From a checkpoint of a small transformer trained on Wikipedia: 26.5M parameters, a variant of Adam for these matrices.
Each number is 500 + 50 x the weight over its row's rms, rounded and kept within 0 to 999. Layers, rows and columns count from 0. Numbers have three digits each. The size before them is the row's rms in percent of the matrix's.

# layer 11 attention value, 320x320, rms 0.0941, rows 139-179, columns 80-159
105:490559537538432491489495538476543568483515458470577446577447465601468570494471412508508500432527549500487512490447446516542561363544571552497504446444565497556479507524558643525472511488443392478534558522439551484493474537495509542471520491
093:535523484508492519505502491475520481555467440531515531442539476492556483456413466486579477497486465511522488516515570331484493475449568554482519460487571562453473548505498432537533513464364542474423433553430473471544501476506509579562421431
088:511481588426475520434548480540504419510509550441552486630529498461492489508543457452477511603441510505519487480438424578491522373548529608454486500579435439518555533531472583450537576434542489479471616533454531498464428541552461478551592528
097:470488523487496577509512440524571422435546539527534467489524515537516561516552562415544579432436552503489577508451574456552513558494403491408388521605508531502595492484481451499539506509470477456390569462392549483516499577453479502540560490
101:534573464557480468528485511444470552530419423505435527534497484540476505463432567547524474460393448470499486465455468472485508527478560427494635470473540555473468534491602499546437451441450516486512446359488434501533531536497601564453443538
105:488551409603462462567482513522491535504424438551462530598470515482469421449467545545445461420545485536408493489413485588479512580531541501450483495476453554523452463521550448495491492419484523524582412406477462499531469521429501582416493516
098:472484489550488461343501498528466454524511462402524500448445458516423492529561538458439570433468507490472509430455446580602430461564487425464424548532487514492553539547545534457518516475531468551469513431460492512542577556411574527509494500
091:482409549420450480564552394489653472450468523551465523508472509480480453523515478556453460461366495481572562502562545538516552500407490508426468476527526513452630502496438403460501439504530574462352586504512569516532459484549540460560494572
096:460476546429501539458523505509511469470460545450451433477518506513477543556612553504461487569581527439587583526544457557467474456502372537508468473449494454526449529432461540472510485523466391578553516515497387526441504442540503509562539527
096:500568545453462545483559523508451469518518612500535438509548497540504599486539532481607508497458492437514527576479512478549532514506580491542551450438521504557510570514567503489522511555528486429433522566513559494505483565523496459572555534
097:515555463486490609567458583506566508461447568573523511554422477502569536455481534503533475557398497494511437480514495528433529528490540389548552541478498411464352438487519550593482486484444485465478439474516436468492568455491475492512413490
089:554463501608496486465477593493427533541567505518439598451401493413524520487405481430483488564520503514498373514528512439482540532505566502514534480515521502448417443505471485599480577499470511518503469449566413483501527455523474570532434464
098:520507493419475508451499555472489478546476545447595520447496479408402563465498534425455462482454509509534554445575449520385491450438528458467516565507588458471448504475479509464493516496510511521501418566505432509486543501519466490540465439
093:481472569513495496509554521541380418537505589521667449526527440538500467495616518468545548489445510486506549592563460544428466488495466503522448535474457556497502594478524484476637526571458473507493474534471541506461480559477471453613548493
107:564540476446525421507525496513520579470464529553547504561528525513467479503512433428486403443460544488509422564480460536532389418471512582517521510432527516467531500550635539398537440579494519454506584492469505517441463414468492542537501454
115:559493525531538458534515464555407425518537537543580484554517482521527468477562441480427496463523522501441444604485465629495420522547509581446424519472460556467466499582555513384525531575488532483556550497510533491433426455461471524520461463
101:467556474478544542489519535483461394480496431478572481420473492480525569458526439512511514501478497544485504519522564440454562515461515447500464601488489470508465496470496541524485496549506457523557466532512492505528629408517501580494429426
104:493422492528545505500492436489470451513533425553581553521511487511529456493503499492488504552453486550442425552509526591484533564470439457433458526521516557485612509526515459452577468492516594496535512420497548517499523507422528427569497465
105:471482432492479559463506567476452467526473522550665512448481481495436552477506587444513489486467531447429553497524509588466522493549540381466544517560545469503437485513505511479412589476548472498521376593499436521446558517451493500573471455
099:501483576527506440559505510504539481492457450446541496666470548513525436466455395509380497486450543509551475458547404495560643477593621673460497509472457528492520514589427553536497556446534491474469562439408545496427415451468442540485504462
113:476551438522477537486486477481473488539501498471478457542584488452469506495492532486552477496458511517551558432499499368566516461510575516511640428477555554507484558465511420581507535474498467512452423534435389517571574478481517567564472489
098:441433589406493470520518419460539437513496473542529439522572494521488455533516392493449530461447506555536596483598436434541510480491504584507467457458498515507635549428467446474531450506426496542493598569493589507519500566498516476583524480
092:463482539486497498426556466511502457524519561478557537493514483566430500527544579443532521489490512476439583478460491542543430461503408481407427533553475502499663516520534493338557438503559511466413579528497532526510482548482508466522586533
093:455498500455543602467485408500520420461538506407431462491490533505453494526583520457423523408523534501532553469411492486521494510524397473441414553506477467454516511494455508507493556518543461519423492489412461501543535489373513506415537536
119:536424507452533400517555453532473483471572615488479510571534498531494490498541461543459495486584519508475510529425522526417440563454498523457411511346517495460448520593507549405509482517493535479567497481520564507441430447504508518371495484
103:484454505553530451479540448577546454491595560413555451511589531564485445524523516447599537487598511490470472552435598485512536530451471571459449493432411566506602552584433514522538512496511504458555487525489577510447390498492465469530600509
095:483570595453513518521496526526529501444536546385363421511504556481523506503479496490563519512554498479536561474501521361557534418534513554541536484493490469505370591436436552599468535458440465511453473529452468477477473490490494541434446581
102:470447410513473518411492506491530430520531490568677479538531476459457449516546477478466466494479519511433482487470483616430382462545475472479466522514470543521573477559498495440497529473622490591552523599493459534436523563455487409543536435
095:441482476382463540514552450531460354519432548492610429466593466469502523540650539517472560483381502530571548474556493474451450521416436447479433486580495458455544464445443440511567568554503438550509462541491430500457579513532469488623511540
100:485458516446487435519568543465520528506473514435510491460510492432436566504528456536449480583533465481465541506533543605446502533492531490482499533545499484503469516430477501466459544506562429539592447539539470504436515479533495586508431525
110:493444494493505507530472522487520442475579463492474494413448527517442481507551478459496530396495566527534452603547537552520527557468466518489391573528479492478551448529499539487465530532585530508534519483498556477529508510447448520436556480
099:462564621478492397525490453518499572442408481433446425575496507535476502533554426517447473516597521493602580497537474507464536445553434607497539442422484525503473502491439570465542442531396398505563445460485435538465516417457588592469464588
102:557564510467454485473489516509473515501487519478415475503526478537460538485477513515557484436562502434554493507492447467521491492519545574596561392397522493592432604512554523569517494507441438463395475605465533504567433491502538517463527491
103:464501476505461439577510511515517502476521474579519546437477445498439516479457458593560454461521481497528598553503493527522497530419506527492518406448590539538466561513530468524507348483491490523500434487505503502557518562507503491569456467
096:470522644539524468409547464524502502491514486353532435603563512471492453537498452404443514481489534542491576436480458446537451320588517566450514495517444509508545582486472547438539541463536465512456556533464487521455467511451494528506481582
108:463451574510546512401509465503485470486592587465571500524496475575525488489555477548501605519523496522505483496470519574512491474498388414456411590477520462500572548477468527377563511500489498536482549468578600488523582533428545439497517468
106:527557474525459480532470521473467519527464470543449448445548504492469491486553503545541525507584446571490527546553513359517521553457479490582571414473551500536467551365545458485537482553377425529574436525477477491527520470515556563573469494
097:462413570488460458429558457470499449554500465492559498360496465555399447537554480523536530418553517478472540600585490549486540478513435550519502460560512507549603572479460429432513483576502508529447531577533613531530431545525536430596488468
098:476393403521450496425538445532467407506538550500651588457535421497438500519544525490435547408544523467480548573531500573415388496497462519440432539552546485498516403590454472395470553509589518515479473616516549518516451552526444439529519417
103:514468545510573501389545401523539494521576593415532473474489554476432483507557529462476527496485531447432510468436526581510421410525458499411426573496461518501631527561486539284504516509517535517535572472528549523538504476521534482454555500
101:483572574442557508510483481518491519447492536412401494567464499509563510506478427512517535617426497468589429462493514351485596511509483558523529530453467441440432482526390582631513529479454518426452527402490460457478451415522477512456501541
# layer 11 attention output (transposed), 320x320, rms 0.0968, rows 139-178, columns 80-159
115:475461486418449466542496442507503581531555444439450541483526528550493530486531504546553427538493502531514498600609555431420477557423486441490472536468438527546452470513464485432548509491489517474460491382480546488484490467531538504367515619
099:420538414519480558575408498506412493453570451547492565561482385503559484403503581608628507573508607488416451568468537476541476523591534516592529570505464440505501535509549483485467454503573469561481523552562550525489492530513645552458460526
099:462476524477489469462468428446572491534548497468436516440522500502466480545460601493481448543521517514546546431567548479436468476375565392537497417510473534544492470499507454425478524417484491540500487452448482540512500409473477512465551496
095:452472476469476466609488455577562511533508438502442469537463519624493553457532474537523407523500484562528629490491493413375413495456582411521504417455574444518498560574496465506440480505620534588460475494496431466500524493517487518482519497
089:411526523532515521590506543484483432500498499463490547432534454421548472521513504587501604445511467540486487593522557495564560507532477563427537524532463473476575476431522598457522511526511536533390524594536519458462529529454602477433486491
104:524554631478500439418526555466418455523518508500564543518542486442440531553434435576482547404551463507578434551528533529511525609464498536565552482605455501473551518488545520518463560499517538451466422587540472472520481566543508541574506477
094:631476545420554457540511532357538527520481434491476575440534535506536475590481443522484520458533494455544431579559497418524493521458524497509457492489466487485547407475521520436463515461525521474440468374441518476583562537467507469509486454
086:495519546510550518492482509570608492504566468512454410437465526504522580442473596552553572565524537545520591361429472480450379500463579413494437506501514516465489571567519456530423448427552490544537485542403441474553492503428519556499525507
093:577499499566532492489554511496531508554487530580510463529485475512520484550504406458479465508440495486435510451470493498452531435413528487443481499466545579480520439447494489549499585438446540454572481433488484541477541496567440438476507512
098:393469395473467544612447424627528508538501433491379456535454527575514530421502568565459413560472517578441578532482545453387416479446456512520482478512524528545491505489506532532534469510534560517512555491495468486584540440516535469381514545
089:513539485576496539438474452579470479576522543497492468569449425465436504497535539526450532533497529547396458529453478504553463453506540538447528454529506561472518544501472518558448533470478536532484492611594516519489450477444489516543543486
072:492515465553507522452485484474440519429485549468572537553501462501520436563521642441493528478524536461470453563499501540548506501578472538549493524509437506501544455463408510484567514534490454542457557477559526476432458498451554515520483527
091:538516495466440512525473538430334515459553489573534550490460433424596488532477484502516489478509550431529259506464501482571496485539504484536560536462461539501469397424511466513553553342502491619531515527492482578487504471412543490592535423
078:440518463521455514508502529461452483485459412558413496614502495431466508513427445548432434482502460534449460500453478439439478502451530490605513441577517553524501464506583520522502514487522520491496506413528479569664569496527500518446558493
101:503471457418461496487494445518585579483493499430501491500528478498501550420564507536566552597508644528462516573478523506476489468465496453526433592475487508561443434506467636515488534514357503450526485453397492523531543429398572535465454579
099:440456448475491456444488517466463597395431476455477531567545474479462508541491508493518531544577573523517530491506538432430445591494470488639449499577473549551487462582473623518468489500373536450496489427501454516670543487484483542493535562
086:598444509516463474542450553527423583414482374469548533514489436463572457526495491455502509555495494459431419540467484483542533456584481537525524551443518513529512423506459562437538533495409457577436515431496595531482560544481496530526526454
104:447559510505477517491488621457487421406403524463438495510465527487503464512467461531550533400538494520522544399448424489499403456562482514521496431522501489461516503542499511522515467501460449529438509503514432549560580507454469485563526403
097:494518480482460544504449511568364489481520582525461522566456413523591401535503490556596417457492526514447305543498469434538427516508491523568526531489474565533483413469464419555521521430470536552450512513471496514492518516442539446547543503
108:395518597492470424426472490480556501437539530487437458466537579506442591483505590545502416544473560525467520574545619501417464556404560396602464458529452492521508526523511485429455451490552568471494459514493473489543456514545469561465503595
101:518509522511515566582449458550511452590575464562514492494469398489539480404484541572529463512467503471400363609483515547552556530477549528559543552557524399480524530469584454523463560522608547484527463607512590536493477520528574478498448465
078:494513522514486505488501507510580494489524504500472461426517537491516618456489534501512472583519486510556552425471513557405447516463573467531439477469533500500470579563562473491486451513578532436562490466477493543522531482577452508426524502
094:533479467374511496615496561440513480500515442488401517467528549549566475475484415499564508520562485524574468380480477406452479462501467430488489493447506520504460458548476465498485492443498486566501479450380415514571613486432544495542552427
092:624430557497505432544503485502631536527523490522504486479459484552470594498491423496493449538474532470568514468560512454461532552425583449500476463444591419501520533538533446497374492526557546530516446547465495423486473546549448504526468470
090:450485459561465452573506538455450564464504483443480500462530461427540576475470559500503572551593553516552549455519568482456510590513448510505489507559445535558448496552480615551520523550366505463504525470493422498636543477498472517474500565
090:370438434494480533513505541436478500460534445500409555546562545542501463411514511508623491535485495483517554416582469450431497499503528476512489559490526443547418467545488443424534491536444389479488530408464411562533523461523475511463495530
097:456499475539513477530483415586578487540558482563489515517450471538468517433543511493454436571415544477407544586547563542469553521435575492514533467459527451467549516521559449500450518557555601461511502545526563427455444494583484462431425592
097:566466471437479517495568581460506523488490605457481499486536519459521452503514550528563541477504526547502408432491421499576466485477455447485471557510433544533452448532472442544551551449414412441505445455422500604509531479478487471619559492
080:613485512599451565516560564499488474578506443578480432505482533478535481570408506486508496528489477454460478457440420469519445481447538484491520522542547503518513492523543486525486576407526482475569493486498476577624575543475417511537547428
106:529529542511491475474457515520459557407509470510519502522463481420639456517434627449507485566513509489442429511488484485501454529505436494516543550535466573522481415486397533455493557436430467518448594429492527539554505486463495509572603553
096:551456513397471407508546514483556611421439433432536498506592556531462503518490445455502495456537452484573598465543479451498507541553534474553409498463489450586477512560436548424492495542444467474486465421406535457437541535479440488499547491
108:538475547528534463505497541477562547516528449522539495486438495464515503516491405493505517512477515470492472472538515490419598529396511488503487512470550534474492452451526506463459546486428509474551454486543494486497481515582496467412513559
104:456487468481532477510464407522528523522550474508463488492491503539402559471464454519417423507494455459478541575540585524464538558450495545477474494513492480489471562487592550511469465562598583437586478525514554438536438521578487499369480549
118:489584498467516474506486582397397470451511329498479503479472514463462514485388523544472536423571360464464476530496513529526450544583472507472475544579365469468509603520516619566503532493564517459465490559432514517630552578512499534442498464
100:551453518414521450548516493501606521556519507512461526435533555524561499507558487482532449563449544486511450561553552473469576497387546447561494495474540466498502403444547416441471536501484526507491505406433499491480533465549498463470480501
098:633446425511537468556456497426553540505466446458382554479451462481525497532501517493449520471583505536583550375502491429499428477450529472462451358485497556486453491590513493488496435497493487518479535402458522507667546470454463475465539465
101:448552501586485544500481437614444482548529437546562498598438395398534473404485504514514513483492504534466495516436456599500537559455510587553549498539509518452526518521540508550529534609531481430537494567602536520404527516556567472477534520
091:482463508527488514497521556486473500400495509551446540469470514484568484499479487495560453488461493500573524463497470427432445527496490509525419541462522557508479449526527459481528451483516489478523555386417437496516560504516531502420529513
089:542437465455445540543523613418418533438505548582508470473486489507521482543454466532547498499523561495547418390462504428487464542569449462508455541507460534555411479509501410560569483428489459553539500428423441550574518503464519512540520482
092:540414500412553515578512494434547543543515500481481560447542470542586474524518454517563528471498575585611497440505523448530553468427466456483456461414539540466483442560522448455468507455457476529465449437422412507547600474434537468523537480